{
  "num_hidden_layers": 12,
  "hidden_size": 64,
  "num_attention_heads": 2,
  "num_key_value_heads": 1,
  "head_dim": 32,
  "intermediate_size": 192,
  "vocab_size": 928,
  "hidden_act": "swiglu",
  "norm": "rmsnorm",
  "norm_place": "pre",
  "norm_eps": 1e-06,
  "positions": "rope",
  "rope_theta": 10000.0,
  "rope_fraction": 1.0,
  "qk_norm": false,
  "attn_scale": 0.177,
  "bias": "none",
  "tie_word_embeddings": false,
  "parallel_block": false,
  "init": "uniform",
  "init_std_qkv": 0.0704,
  "init_std_o": 0.0874,
  "init_std_up": 0.101,
  "init_std_down": 0.101,
  "optimizer": "muon_variant",
  "learning_rate": 0.00779,
  "beta1": 0.95,
  "weight_decay": 0.0,
  "lr_head": 0.00828,
  "max_grad_norm": 1.0,
  "warmup_steps": 200,
  "schedule": "wsd",
  "decay_fraction": 1.0,
  "decay_shape": "linear",
  "final_lr_fraction": 0.0,
  "batch_tokens": 16384,
  "max_seq_len": 1024,
  "doc_mask": true,
  "train_tokens": 134900000,
  "max_steps": 8234,
  "dataset": "wikipedia_en"
}
Each number is 500 + 50 x the weight over the matrix's rms, rounded and kept within 0 to 999. Layers, rows and columns count from 0. Numbers have three digits each.

# up: layer 3 MLP up, 192x64, rms 0.101, rows 110-176, columns 0-63
# down: layer 3 MLP down (transposed), 192x64, rms 0.101, rows 110-176, columns 0-63
# gate: layer 3 MLP gate, 192x64, rms 0.101, rows 111-176, columns 0-63
up110:489434464531536467523504523395510523402517469593520598494470378530435600434464488474399488473513487502433542442441480459449496468510430495466570540523560546570592473456474514501497569513527478
down110:459454492437481488428454490563549500592492551565414519494492538455525549544552490520508536459533510474506473528462550389476477520565422382562503513521470431507564453468496509571493582493634576
gate111:499552539518380474478472497523549419595455488494509540451560497570548447577575435607546501504524513513438517569473448445520509510442505491548571632512524445552570505484505531428593425513511499
up111:496525382430477431461566454511483555463495583577418424571570495543463516578466542365463547466451553544512477518535533563454450537531435503450532487541471585475520519439550452438425508474462548
down111:512497492586493442511466503545497517500525511537437535535453454508540444537537526423482417508536503523443526467532568608551524631527480411479514560512517565409528509416569420465443387493513531
gate112:544492568499550528530485446470513453407468513447442494487522513563485443509501476578499529399484517610371557565627468472425497522531480471528494583517483535540426413515468506466537474557378447
up112:560535561402531534460520569511615435530495400551513476421512509592484547579472472499529530547510537553574483465544435466485535502520537502526542462501527471450643514475474402534606468517460599
down112:540436570508503505511557611548464489442508490555555514552479526496544552458417506542431486579522491470592515476422454460557573558419487481489510394544510405476529508612486394543523475534567569
gate113:476467411546490532573526452488386450547396588609593550569564511487475463425547441530502552561509442461463515501495519467477470551459426516533547532466573478508439496433589442460486543546464518
up113:442523484576592522516456475620578570453441504439471448509413547382510530526407595540512483569490534475505541525451494520559392443528530584413527447483537460485586487499494526559448506398545554
down113:569401468467482568431521470519477450591603520503558494564550488422599509422497531611522555508498502519515566489492559474531481376541453445509533557458554388469517448529541516541492489594451512
gate114:489505384487561465464518534602435505387441436528405486537605501477505491465540587491493434499481580494509527450587605518411468502496443516552457493579471452447479516538492502492514490504453431
up114:486560600445459460611553506547570494604554474416554380419516466509529459464509463420571519536503532478513585547522487473477455516501507500454536385418477545495438462474543483482590421537448424
down114:518392407479522503523511480616420456469492426483410526525545511496543459456496521466512385552468593466577580486593532483455387498504396510483553472521496501431492533587498479501475477547446410
gate115:396502463497411538604405470498482414482561513526480540470513508373509591410548585529445560527527568484499487534496487465494462450516416464574504508452461474578471418505468417561519519482384459
up115:505543523466502431455530490563544527438583498595579545452537466550490541525530483510423564586504541474514399394452546525457583497435382510475522516483485542510497618549468538570457482451476528
down115:421451522543559484473478490485394561550425493454495567601415547527469482493464471396555435425518467553550451555517514505575415477516535482449490621506446419500550534529501501464514529634464534
gate116:417487515518553551447459574496463427481408552476573506608500550533548481524487499484454512464486506488453449513529490516527466597528514471396524454461461510445491422469518535517584477486568502
up116:475524507478445465505425481568536455435515499592465517458515483509516470422450554498511469492466503480537603530493519411486506473489499554469537496573545444472489461533427461654417507531551619
down116:464522440540572543473495530509525510481528514481415495494511550501481450487563525450476422541526395510503544578513529548489501541592419507505538397511594464472500395565515582495408547515498522
gate117:548489520548647490411560477463464459516566471497457517522556415488514538468457414518486510445528461473497513448527569512457518520425506390553472515533467385494487458504541575475474483512572466
up117:556491522464537495469541502507519592560531484466540482494583428494460494474446511634496424560507476450496467486508565584570481465497526427518529512515498522406460516441492395482462439417495550
down117:533447460455504435518437435451588587550511549509505530535460470569494509566458464569468499469460486543481580484478538573464470561509507532485539503510507514490464440529368448511466478473417527
gate118:490510528566583394456451558542429517547509523575484481547476579424600499439449599505494454583536504488513518517523481482511503430503457469477355516545472452472583616506496431518538507493435536
up118:527540504489571504421607549519401549475444461511512421536447614459419484467482474471459537476481534498566530459547526505603505466561506512538436417502485547414549643485566453522495475526487473
down118:486493380354438430505464485470549399489609466539480496446523462458420498464516512505578484491530421604463425468530495494537490525534491473527510422518516611530435557551501531530526595491533470
gate119:420471533469525403484473512548410543502419524534528545550501524506589600569608449453423553541494541551462394502551532545470442545494496560536492486503559485534613482413464596505387524510555533
up119:487501526438515502509560425536510410496611510460358497462518492467501492434509481485584540452513433493517544521430481466468428464552465472553446513474477416464572507582480448447581549512520550
down119:487445607534559533603474561503486442493396579461572480477524558404452474509493561362471471556453552483540495431505511500443464538499501554497564545470466498470521493488495491481418552429542492
gate120:407509433541485435572473465535423479453417498501491509544444482417537514534462506559502520488507547590454499552619558504498450498480444500537491388442506457558472453499497568466438574586574437
up120:474427452502460515484590390506506512458496501567501424414563467506411402410533490447558539524467467448509458409461484560470552438597577502429495507561480524517460459477441502583515481468564462
down120:417429553587450534519462503499435418474367508474475470544506481495474561403515466538542528499453514552412527559519602636436470516449466519568476510430468503536521455459463523596509517514495460
gate121:415552361495537476522548432521548446539495460569466492560532503519457485508518588502528537505468551529512478475527490538498527441465494500469532484493468585449538553558593420508469462519517491
up121:535510383531426498477597509554452451500511538568542614536467506549450462418518479528530440489447522511509560536545493491487517481555553458519553451432462508417489450500475456421524504490480675
down121:461470536554441567542497442398562548434498493418543449512486489530522519478457499460422566582453526367453516473463506604519512597469523381466516463461515516536458489535425596504483542579490399
gate122:610608504540418508456522437468446481567497497496451490525465526502439474516459550585462498575570592538446467466573569561515499484496444548494641435530580419540512509493502484539527493545471540
up122:491461516525498424439537504475387509527506464428460480551526520443530458396504461506536513465478560479511521556567548529474571393502445471473428510572544593496394562529522526510475476636451526
down122:483438544515525531511467474524620468585528503486477537413456572505479519517485520567487549481443449508487579487440479476530517540561575487516516567429460427470575452408504407543466594443483478
gate123:415470569481528505546428495538558600589521440488608500432369612510536475489457461512480551528564580555515447501466454495548495537378448516499457451455498463449479487484594443544483490532472499
up123:532481534466610475506462420553540609575515522424511523515483592501539474485444471573523468493476543501494500479452453520460471569451591450522470591508463385457476535458573430485459406496501444
down123:542420459615453561538516567636528487410493481455452386362453466478453524428550489572468492494495551521575512564450491470536503455447540493588501495508511447517478499471459538462503496432418540
gate124:508509512493544537528485526491510518579482526519549629511531550432563598437463527500572459479496499495504480456502491400405428501513476519517444425583500436575449411535575529500466436483454475
up124:523459449442472484440528470482542496490428473457475462463504584475493581635434592560437478486448612546561435579508535461452452547414526414581494547463463613565423414553489485447555430485517503
down124:584497516413437472519531411549513391510478557469409511594428457473433476556465556439360584495540424505546504487519434475523509524515506431516526506564473558458441466470512450505554472493579434
gate125:487432526563490432644488473404487524521530424486477540533484476488507518528450473480483547584438486458435572510484459514520549473515509468533552512558492570486446386465477546480488524537478456
up125:514489526521562535433431543398521487528544450462462487455486467469480548502453536602518539418509572569617423554449496443543511511541568444504459575534407469525464457439526492560526587455561499
down125:552599490569434493488503517544528510523451563532455558452478467428549453557493432559454469475402495534540576354554547553445463408545445448499516526489387552521548562495500536533467579476447477
gate126:444542463530539611486513537548549485471441479511557418464396551457493618391474455472460488493539509523410463534457572511468437531559520497491503531430543527453536409505483530507423500504552483
up126:500492501574529518374550519517403501487513513473482391448437494475440485520391465473493540511601481498497483568494571591517450519590569565476465479483533497424522430541541499421408500500574487
down126:558501531530456576451523547488469464470549481467488451474561405542465459593381472500504500527537431481547587464524496538548513501518522646436501448521522434587413496426529446503453475514544533
gate127:500523524636513499496447517431572513524523413436430429542433567515396575509463533466492451515387486531495484544592516555534495547481513428490502461454508455463499525485541557660540548460469548
up127:427419585500515630457470529513567512457458466486459446534523438521518518577580434490382501438473535502488504516522598516467472490437519445570437495431497503456488466451448555610460471555459572
down127:467513500372582512555518563531384584533519506479568511443508578426472443479471546473494500600492457530493440458498490467504523462444519570409569548581484500525430486473509438468520540442532424
gate128:524483414446536531486496444539461523442493464464479466473549515615484601502476575549484533598544525492495498469557513402489437504449494378493533504460524562545483430493532504485502518451483482
up128:460485472471487523548458512453532548478514557527507452508397474553482505531512406446428481418456530467514483517560481506490590529470507457576434459545502524476533400516446453536453437523450411
down128:534522535586559452613512549493498445535527536403540515492506524511371560466447494482563469527586431462532638494496555528537553497492494533521465433551485491543567542527519500534469446521502501
gate129:527446467493453485609569600508464469512565519570482435435486499496520410557509483476487489509468464472418472435520543538470577521477460442479552410577571514549483485562443542603534553511527508
up129:528484486527542471518522540496462498556542524499475404494609485489463476516439506442489506502470453597585444493527581543465542515527480517490516423474533541500444534482636518534564520438521552
down129:521490478460481497442438441485485497456534515554599441570503502499527432540460449518400567524471537461467583490460435538469571565531505441460518480443411500528487471451458495525437574457473509
gate130:537454423539467559464583493508434500566467410567430400548432537555439511518497618523563542459382494505470473590601483547446506516431543464568503431498451538495594470490515499553514506462564472
up130:410506505565563492487612492502458556439466556495379496577460573472543530537472489623459503486539397526573442441584460466437502483547505565506504480502555433490530484536533544516528590441608493
down130:525571414454481580560473459551445484583544401496449525519448557465448492463519583457523504427434605545500483606559492519497502503491602540587509417506474584501548487437516498474524536559534501
gate131:442553489496404563571512509570498452576475595564454614573548564540517545534490491482484443538505491493421516438509417590536555507482504485437490469518545528473504439571413526450573567547503493
up131:485460552523487456480504586464458508518469424464537517470523402533536382489493560501519555440480531645583468519522464449565452545509559542441471549426486456569412464430572479503462457555479489
down131:470613518474475499581496548492494403567427550563420621530511477501566520562438474420428492453478517596461558504506487517523585477605502553464538447443469486515487384490506520470531469550533482
gate132:424520523449537526541477466451528469569494548508590524464517507530460499459508438392474397500555532521606423486524591501535486458406496461484508547519513416521511483481431437506537429496517471
up132:454455516507516436524463480548520559552557555505510559505457528586484538597487510512466448504586535512518426490495398524506504511514383611416451445477518543518530552537363506489512503525489491
down132:484411418476416521520420501537510475543591553499504499450410503487588473484508497603527540514525483464464406504507359507518469445572474588436409491464486538475492518466577576461415470547515497
gate133:508548557473513540476494581478549426518481517577525485404462480462458465484466453432508542505477482559401527562477516576532428501465597464474462447569455553552483531537602501583468452530456536
up133:545565484487546578463537539453550445561448528488579530553482488491438444397450464438562476566553434520494567473502414437497581552484541559453559446580509481558548435525575481576388536523511499
down133:402434541530525439451410457537537553470456585495526414570521497572529404524454509453485463447511525449590474467492455617559514482427495522565478518523445496436520490484450584577542463454483458
gate134:447565499454601571500513490421453563537527450599491493427574522537493461389565486507496480530464494496543425522488521448589507418517579493448420514552485551463507508547428523416548405457518508
up134:442487531535547534543451576553484459533510405609520421524551457408484432495480426410522560593458524515499496513497511565498453469538524477567519392486503520560486500499471561548502587534438413
down134:430558499482448389643501494583481531413498474472549470531420420465443510435537442514494531517521550530463433466512524453519489481452530500483483532487560488490575465512489596401520610502548530
gate135:673454542500488427531551467553470506551541549516555467491463548573494403528532501519634494527526568525513577491471531508547498464612591509470555540454511496495573453515516500531531455519474500
up135:565546442476482476466476479538499456422523384562486464439477453513480423501514463472514498456551479524559557502440533522493486534549364517494437524425538516480507562498502459475487501520491457
down135:366508515529534579556465586515606494431517423494525566514481456439503461383582475514473517433476493447504542479500456509487503475440465480518467444523441514512445548540495449531431516457480475
gate136:456476537568493555523525584411501497487542572498515484578586554501527452511517595551463562472570508531478475462543488556505538466538499494505480491572545496512462557454523438532457530391550577
up136:516479500446560523510419544550510521485533422568424523482502526482546489510432523576506462506543541540542454430532444498505434480570531588428565512533546485502470410512416460419547513569487445
down136:548597601525480491499539506449524512589459625584472559494479518494490511510565553516433491496481505453494499420433520468482468497452470471475529425481551546443444576491522560601466485474535452
gate137:488411435510511452506612569451457541533465510520503500476538422448483597525516505567551449565502496545541508532554409504597570483569479532441531395518541444425520415512579415472537628481474466
up137:460549454454504464465511520511572533501512490570495438570467484596500512537560384495451539458537499516468484520513524468540417576505507432478429452499517486504505419464499668547522431546485599
down137:487428497575532511490495538496506483504500540479535492498499460582455584494541477524524470437494476521482534492495477408425560591474451488530554606556449377527525625504634489567445460550452502
gate138:428447481499547561534460456458487518436446514536520445541462472529520422477562496386551468428494495505482549453486496429525497579549428435458533447508529553531433428545575522512432533477565473
up138:513501499506429509489518641518504485505552538463437567544466557519486535497496511609541566474383534591489548600425554511506482471496579551589467490488493454370460488502483523520474511513521487
down138:429369565596421534525515553471468470526485569472427478486518480492524451524557515579569536467490513494427545518443540516511483549419454519540514519463494457371471463421571455489553524563440477
gate139:574504549517450503507477481486503546536476477471500487411487598470525453517493510443567533493503515517573530533486501395503414472485463591552483555513496454434549470509503509446562478459522561
up139:495460497592488583482437418541563386485518480543514460426503503580442442506514555533493482426483486478515494582454475574498399519414468477505545506583441467482517505463470454445490539439536495
down139:583568489488506488425522447549492504447592574487580430495511469550452497430543545524527574448471494531404507455441486538504592526540516501526434499513506557488611510516496557508564471534556594
gate140:485445471455528526525523544405448432468529518477494582534629526571523495577433547515542530520600528522573503581617478448459422582534486563499608546495610493522547481461540447513484412451478426
up140:510457607440392596460523366519500503476457483512519437474484507528498548456478514512468458505508488537383508481474533593510576467498507486437481520435392595492463552524449479498566509577476559
down140:600483503541534530468373512474548541501466526502491450461516435648581493431436584489484454460466530467477545437517536489535475465441578456514608463477540434469535457530562509477570476601565542
gate141:525455499521450600504539451458521490454553543442415456551514533589485411530447515343455556536538544551435506439456486551457440510538461421469472455483404588469441533488567478481509568499543526
up141:538435472511455536478491614477502430475574423549475484491554545518528485461499524469514469548564537528471532453486441453543415526649523537553480420549462508503491525438569554529551557516461496
down141:541522576518423483490418599498542448551461479561517496500434525382494468457476476452431468477445530412532473476562498485485586545547521502517619457409546494538493479544552447490439526595507508
gate142:514578503506503611478526537572521457657575546503552528390527491507538567499548579520533531448470530516487425463535475453529467400477518500489480485504469529546517504558480518494555500503488490
up142:412479544489440549428583521551488498586480547443545577457524533417513501521516570501554491485412444533508538487495498522514553439475459633464459416500520466533480547514491481478450405520465480
down142:443504533533540533514525481556456572532486481435510547476489541438391537546513539490646518473398443519436474410436469553455503479546495528548487541542497551432465477560462528486509482499537507
gate143:521574527514438516589446508508537576460408488512487502506464410461467431460520561360499512429536442499529577484535530465463467530483439532552528581506508509450476403456526465483625515532436451
up143:587508490363532436500519474446490617572502433479466567453484543581454493524458469492567555458491477478589469475509526464461537536561497535576484541477578440476534509473550526515491488530437507
down143:510390516553553364473484545462547572567422413528524533585531461493481500438523494490477544479487438565532583471487479475454484605461531490495453515445452530467484551497524509416488493504411547
gate144:413549504507589483533381553441569622468416530440477561457475542542538498609521468503505543456495555449587497591545455506482457589474438424430503475485536454415410488560485512553479470451374536
up144:523578530453399458553559529475584426557443505576425480454429493514500597524460378434454472444521410559539506485557529544465539546495496568575563468446469485444440511583502544419528556461476470
down144:459492418549517482475412506509496586558394516512554590500567494542427539532550425509476544529473467458483508576491448404528392571489528565516534522554488488544390520491504541577488493521519528
gate145:529569507472553443390525509472523538535441569426558439452509512518500463474448460517433549418502472542498508477494402544488524365515502431492420430503428485490509476569486500550454484483550578
up145:564581519459499475509555511493462522524539493594496574524547420502516494482484522521390572573596488451514495424536523556502454462398471588515435500476458518518528490466404488499607501560471479
down145:514474476543520542386553518497483498481500467520513547446429489438632480447501527512579572349490452544490542541524490416479457507489518522520530451520562420514506456485448545535558508540525550
gate146:520432550549452486449497546497511511581549421435444504461483522629455518525453534534466465497557441584493448518520509522479555432404435458465497578501516541537517541555528522431528551548372478
up146:586526567547464543437488389523420451613563509448438519423394495466463494468514443528488480495491557503502546504495478538432503455432570531488539642457553553510545476473528529412498483534504452
down146:537461471522406491570436547441568507431508557529443526580459615424474523513579519527463476480453554462440595463589530585483529526544550429435501502462495450430465476481502531475514499523408553
gate147:450514457471544483485507548556420553507463489404605498459564446529582445479535451524508506444493548528512522456541425466577546437457376451532452485449523490599503536580504475518446517471509431
up147:482502589515490510448491551510478482560559483484579438409525445461519466537490512490514512424468542547471507485538381541494465363472493448535497508483462467615468496545500525524449440368527461
down147:483491481565453454359458532498481436473560410448498455495406494525482602444537523477583580483484560526506519509524475528479523419509564483506544544408494525527404535493527453560519550546553542
gate148:478554526512477479551512579487453473452355528476426562525542524456573468462458439554544512499439581543465529496428570479465568590468500546530546469521508521433467527524551500492564488516523503
up148:450565532557530443506534588505490456505428530500445452436476557453575417483457435533574481481463515497524506527402461488481601500548544541512499554575635531522529606455574471431491453455522592
down148:557451539463542483414543576454518391617534562535501472395448513478418512575445515548538487448460464484509533498508408452556517445480476385451516588508502577598483528486503490548534493484478567
gate149:535462530482513518588497444408546514460523456432446418458522529479385453520493572459471535591480578515552533436459581516557541475505487462584584481512502594505458429494546467482542507484442445
up149:449510456452486532503461440492536439526415425491558551507486402493557455401513447501412487498536590604506526447517461613471408456454467511516561445527514503458491520494470572483465443595460470
down149:502560514474534459588602481535472462499568534463447454556561419532462463509489490474477561557416470592499572487546544567445527503519481522528407437609568424513518487526438437506519541495434579
gate150:512471451560370397503508440562492535500529574602496467522418530462502428448510412474518503496493541530541416416532484488546516519452447498568485574557474479474576517519483551499527485534554554
up150:513473596350473556431583472479529451493472530477466465513446597524513542428504470477489512496488474514472465481496453494457494468596559492525507485492442487461590468558418577435576553500530527
down150:526495496519549416560526497549462588588625566527526481489514459387528452511522477504552455469441497523578504510553516508403532546480491529498499473541504454422516531429484452555499493379507545
gate151:559530490479526491562515482500473515508488587510483461544551565437537465441456580388471530533572599508612550477502467464572512476494499491599482502525460527542480541481526465458521458497523444
up151:455500494493509537442497460560568469429495504527449510405532468532433551471625512523451474488466440503401421511488505526433469506422475465482468543444528494480478468483461512538611586522428509
down151:492531449516471562472512484578527521482434540573448569446559579499493514441530580444392490519575508518487573534523529459517514496429460471561503527443519475522459529404426428525537506527506538
gate152:514541553549495471543443569559504595531523502534535422547548488589446497436536577511471490545562490498548515492481571495517562444464490578437533477420544557587474559388535534592522489485424458
up152:556586514521471466440484432576510489502501579454521457447547603447492464521478499517416497515510462570477489407543488439506500479502522478502523477552577585585479533575565514510448517445409448
down152:497526529570508572516470469502490465429471550558512535620628553477475586478559507555494484517493515529507396540442553481523608517526518494563515364464513427470446483585514516440587483520447505
gate153:512395539502542522526440465553589532543452405520576536554568477510520480420519543503463489542501467422534509606497480452555500522461497559516516566500460528422454500461462476438469464535463607
up153:495421539377531577495414490474468516470482434559517550631466589569540435463518517504536499505480436455545487547495425473576584500488438554438507528475538589382499485511520468487494496507495495
down153:468543535521425533521547599514464529443497507425506535423431497490518534516483522522511512486550515376473595414515536519435473518597474528422424484493485487649534523556560539462484562476462417
gate154:496481467563528413395469615488525538471621488527513461477495508508534497420409584446578471488474506534533525489484520479500555511472542469459431438558518429528518488552561534578520482502608487
up154:515467477469448579553506464491521429494469452495471476527479552492413543583467540504529450510546450467496489520445436493458548519476473515447620588420479607582516449516479434435503449530497438
down154:505484487561464449544483418572499417425451519468405477490455511525535417451584520433486541520590506562482475501496497481492501512493471541565564582455487489511575571466477436535451487415584555
gate155:461479540481417517537498519444530525564434527511427523607520594474477482530460527561532578539498505545508494531601567574507468556524416546429605410478538488494541556433372476456513464521514530
up155:538464418545506506474431477419587505386521516420381308501580556449545486455508525400426500486410517434610477398511462494441478556535416505528501510480533515530493437496533562486507463464551547
down155:478454469477497585485515457477471316546532556499488504466487536523487555465420404440433481452490505558539546519442527515517458610497473514539438498445387564438362535584495495590454447424414503
gate156:382547511485528514452501526497646501560510433505589515509520564575445488542540462482502580467618468571427477520541519481501538509451532506508559430505508522450534519488608500466486556481493489
up156:521411499555520514512559518436482535512480573505410453460489377475487485545453527491484543635534535576545507592476468636514453554428493624521426533418523485523531519489483532478502486542464547
down156:486503382477419509494518588556456421503424531540479514373570568478599507495474475482596556494555498485468537421480483523472513552500418495481490511466526574478484528481517551540589529574525561
gate157:541528507361442498448462493494500475525535496531478550386531638525491536438473430551401471487487473510479464580475455442580441491537533530435499548544529489505506482385489465395576495462522519
up157:505438458420477453502615449489531512549484579439490481566511491572540489509562473497549436453533544423463527497372630499458561532426446459473453616492477518473477572546569514559492427444521494
down157:477569438574487480541576531440503508512531557490407467465585506486485550569592501434534521378469482456436550565529451537498483407554475505531530532547476495590509437433482437608542532509529395
gate158:469530454559463511499511552470463441555467524492499484435496493523467490509461534464562386458561512516471544426507587550540620388369520563502545468526504434517566550524524513584510428585461505
up158:604530500564456522542474448459544481395489483685572569581531504608462547539492474568462470423530494490501497528534473460483543464522492526502504521455492475472521490542485586431551463506519464
down158:477523398557526496477589471519463500481458539403446527401481521499521525545529554484447478572530503536478426549468483449481488555485561494519463557444572481429445569391466564485514511510426546
gate159:553501510524554431496456500599446438479649530497536597518514570428493421408481492487442462579512501525527525501524538470533459383535528525533488482457493445514429454460419496477490443449464482
up159:408462490520527473482528429472565429439470458446530518501554543445484488563549522453426411499515494502502508447513578590478562492547523584493554463475447576494471466489483580441455532560625575
down159:518562461455494496540530453523494490493543515534440402460563455402479553475529547497489489474542416440569506531526522555511583505465532551591449556529558511515497613504487520415425505547479570
gate160:479556471508551541561406507502562460459471537552495384540463544533538494477515398547555490482444462491415505517541552425560493443559513431448481514501539476471514359523459502523480456543539493
up160:551505470522509444518581506532483449535497499464604491483552477570464561428417514482536523505410441580517537462516585512489481542496587519367577460468522445450439530555505495465546510541482494
down160:505478485482539484530492454499480551512609441472500493553485522565456468503424576541452498456492458477525509470489488471477427526504493489490638564491482408538486420467639477514438555437530546
gate161:352545429536511468573442476419563503461433465491459546486557569523489418432517446467505556448508471489527497547560442500483459493440451526510436534572420402558565503544536540442598491532489464
up161:499429507474530568490560485594423471521545521513473484593490491488548446610482610452452442487497480566435491477441574431426446455446527447501505454439494583431455509501453509479494487527515488
down161:485477565396549599479482480495490395497558467537493427500440522532528490469508507437497449557545474480407410468442472538524538472519464486551522502504357527542531553569489507555557471588537466
gate162:489584559529633572566489554462539511435514492553582466481530579538568523461398537534472451409523447580459457460496515640543445492528535503526483496524461486574606523507589616556460574520562481
up162:493476444439413498528564493453449513566494565527514543572512485502393513474565482480507417539519411527507592539558638534569536515531455530474445474457546466485452485531473410501560347512412500
down162:464463496546459584525514590547520405573394475465471515507553504493509505475473414590620532487453546435539519515531508584477539455543425555441512478437453549499468511489446503527543336573488540
gate163:484518511471496429469548553583495448414484502481444543493504505491471559497521582581440578475573474609517513522483462486404456519455460520613492501366529511541457461469546466456590531502578474
up163:425500483431490447482538539538579483362480482574466520468527522492469548557582472559484579494547470533586477515528455412425490490479438457481393498373545474584463505495528525464497507517565516
down163:424454515454450504501470496498538479511533487582510541502486560468447581637523457426517459413492439544571506466514448448452530447454480490458461475449569510634561515489539582582535559473519490
gate164:499589525601549506537526550568453416542514399567521439461628467528483466545504360470477412479465464505522535482513418570600525419498514555449447459477486530493454502520574553505486531560442488
up164:523461553539517533440475506484501501532487454536457442521399478487514551393494484457398413424479509546442497441514425490516531441394532557511455512486512553594454508562451429499466515519426408
down164:539385439457403491510495467505479594518458533589435542526439538506490484498503591569498481579428600435483441515494518526429481482495504496566586578506518511550540490527528437543584478417491606
gate165:532387524522614606507480418481486581513541440507532504452477436472496525493544397586464511513432522577489497480542525535536533508542508395458530441491624457443539501572378537478444543562640508
up165:448505472448546569489511570512514487566444505497524499493544507424607475431405538467491478492476439424466451572525531547463446470518479493414492447534508573646527543416503506388481496439528622
down165:604443464513428463473542452427554547537498518631518520461347542492370424466503398508396449514543450511490447554485472542459541495504523453481532537462521545452545486529509493525491528550466484
gate166:484500586602594426430453544533576532419476460526508498461533505519582540505437500423474484527588501519426457427617543508448530454480499602455426553452397437507518592555485383491612530449492466
up166:485438566432523465469387545463509521457541564587584554453545531480591605473467492496397473474492565519452502446553532556493583474515486552555401447516480423576451481537451478611577497422518518
down166:554419481415562602489563499470528520427493536484462582529476421420472516529567474557514545507369458573646440542434496475524571454516483452534536502575580479467497482485497578567485503489433495
gate167:435496518427533438494487507473578483500531524482433480541451514546450529456504459466524467476457487524430472546506476417476486506499474450510544550459384471471596379477533416482484481544427607
up167:422506594574502526456506506554512459517430487506551445543488490467529578505551477501498523413574410489527411461502460452572455447423463462574484506520522456523436517518506469519437574437550511
down167:454554490435497423574560592504511516546565536507477459499544440460408560411527427520431466579429542518461447509435540558490550507488541508436521503472512542524514492472461539500482570515504496
gate168:514482469540535482530509503492537538507593556495556458518546584546532520450557529522474568484469630553439474465499473510536529437445531559544509541597514451405563484506430438591551411412458442
up168:517473485543544532393602489505456496458601458507468505455493487577472434460493416525524420490466504547525462422522528480470472505511542435495414522494604459561522466586484483566498527481490428
down168:516568493544449444519520578523485559500553513589497577502532449445553570473518555602518435474550518441500515401510462468521419617529494489455533464539493474509426600486519525433517493534518503
gate169:474385477544467576423520492458519495429496498519520445386425512438552498451385545578457472533564638471473538555496504440433439518457485407504527561487423454546502443492449504565516447466567555
up169:480409511469492592478548491497518615487482421503396471482503521458565536543478466498461369551496562507545578530530443573525533457545426440534473491528561566471550510534451539500506448424432547
down169:468511548556510456544441460496493446470472521519481503538481513558397494466560530569541452539503540503523519450427456465602455595558554529422545550442406492441509453487557407482544549481446587
gate170:511495456533492527452545479509571544465492545416548542519500548516500524446440535520430542537508438536499455426507389515536425426526477455614426430413463481446445513376416570541488601475600525
up170:515495517419502534527546499529575567411474544469558519519558622568419558474472610563469580529494393506523482430501499474500479433620437556532486475492493524388469598403394455486516502461433467
down170:469511440496556470531504523472500393443486493618602509528521542523499553497508533580571521596394499441520497468473457472579431470509541563494538463544634449512500573467481515454422504414426474
gate171:462553514578497562567461496517546453526580505517547534545442505552470419383577458464480543564541441478402516491435473426545530547466552477554523566612433467543428474447513560507466541518442443
up171:500430505544499525535504385584555564448440473500539516513467468535526501469489532624553544586441431524477553517630567597539536427519535525508457454522526498523390506461473464559531494553444553
down171:548465419461479530562536497470524551517455501475455566510475466457532535524521427570520440450547512577523584492576603582407455470557440512428457503371550411454430476545558519557547429459512488
gate172:566588478597476524467519532529509532511466476453520484436539501461518495506591518563544541607503561493515452565466496481656569460473477616413520502528539495493467524514557539516526529501529549
up172:501544564459523448433552528459485403445535488480469570526555549383579434459416557577480506452446489485602533548566470515487558529371481502480565430586409534509515468558502500473426489516545587
down172:468478464555471559377524488389510423550570494570515438463550520476366611494489527424410481545406502564495602581538520474525539475460428481576481449440423491436490536464497462430439510545461489
gate173:491476501515519470499461583466543435431516453510524550389573481499518544476529476469599535453590523483522546486519524576546435496478520527520441406479464396501444487507534594496535491580499492
up173:471442615421589524513532505526420530525475481487489513519559493363524530467383619579472494559448515477489471498554479476433584502501532581525529505535454451494551519491538448508523502517514470
down173:452528525544540497562463482541472558450489466490421517464584458565422432519452426486410545511500507508535457535560544493513521466488493466535644523541469513462437477449488485481483425528489487
gate174:530511510454459367524482510541472545495457480499560497495517538405534472478482433458418545503446592490523514496505450484503404490526429478505450477463475500520500535523505586457506550516484476
up174:471463508466470476501480522468555623428448502527567517537594521490554493529508496555474563508533561498524535432547492544497471561456510440425487383483476465572456483573529571538485456434502474
down174:504513444473501517509495474520558506508449537432536444492499454491402551541528444543530528509491572447488420536487530490456524443449495500452477526409470498459359610523559466478543487465536564
gate175:579469502562498505423624551543499476462536484520517387444541375515425446477583583449556465471463491573454498511476446506525543461493489566447554480477422433501531548538433475527519485575483489
up175:513429540456536464453534635500401500486562444540496461512430525464478532521544581471552563493511561595429556521463421501521436462541506485563517527531579559597411507445442456537481521549561493
down175:476554484448478462469529479559554450535476473486616492531500454543533541539433443497531576466532553391426526503557469444506505474423547480586519478501473413444572464462514509494411482514391480
gate176:454522569385475491517437473518518535481508567494404536515522523444551480485500495527456580465463615561501512480519490447521466527469434421600415473507464500570471510448515485553518550580544553
up176:466506569551565486459543583474547415575581525434542444472508504472491558513539547437513496433484432518544550474497571424581485447458490519467467453577488463388551532530619465520508499448422463
down176:542448510571421521400563471560451507599606555539557489522560536487430544419507499527477487511397545476483522492480511492503486465463447417462501503609544540508451442483562459503526411517534449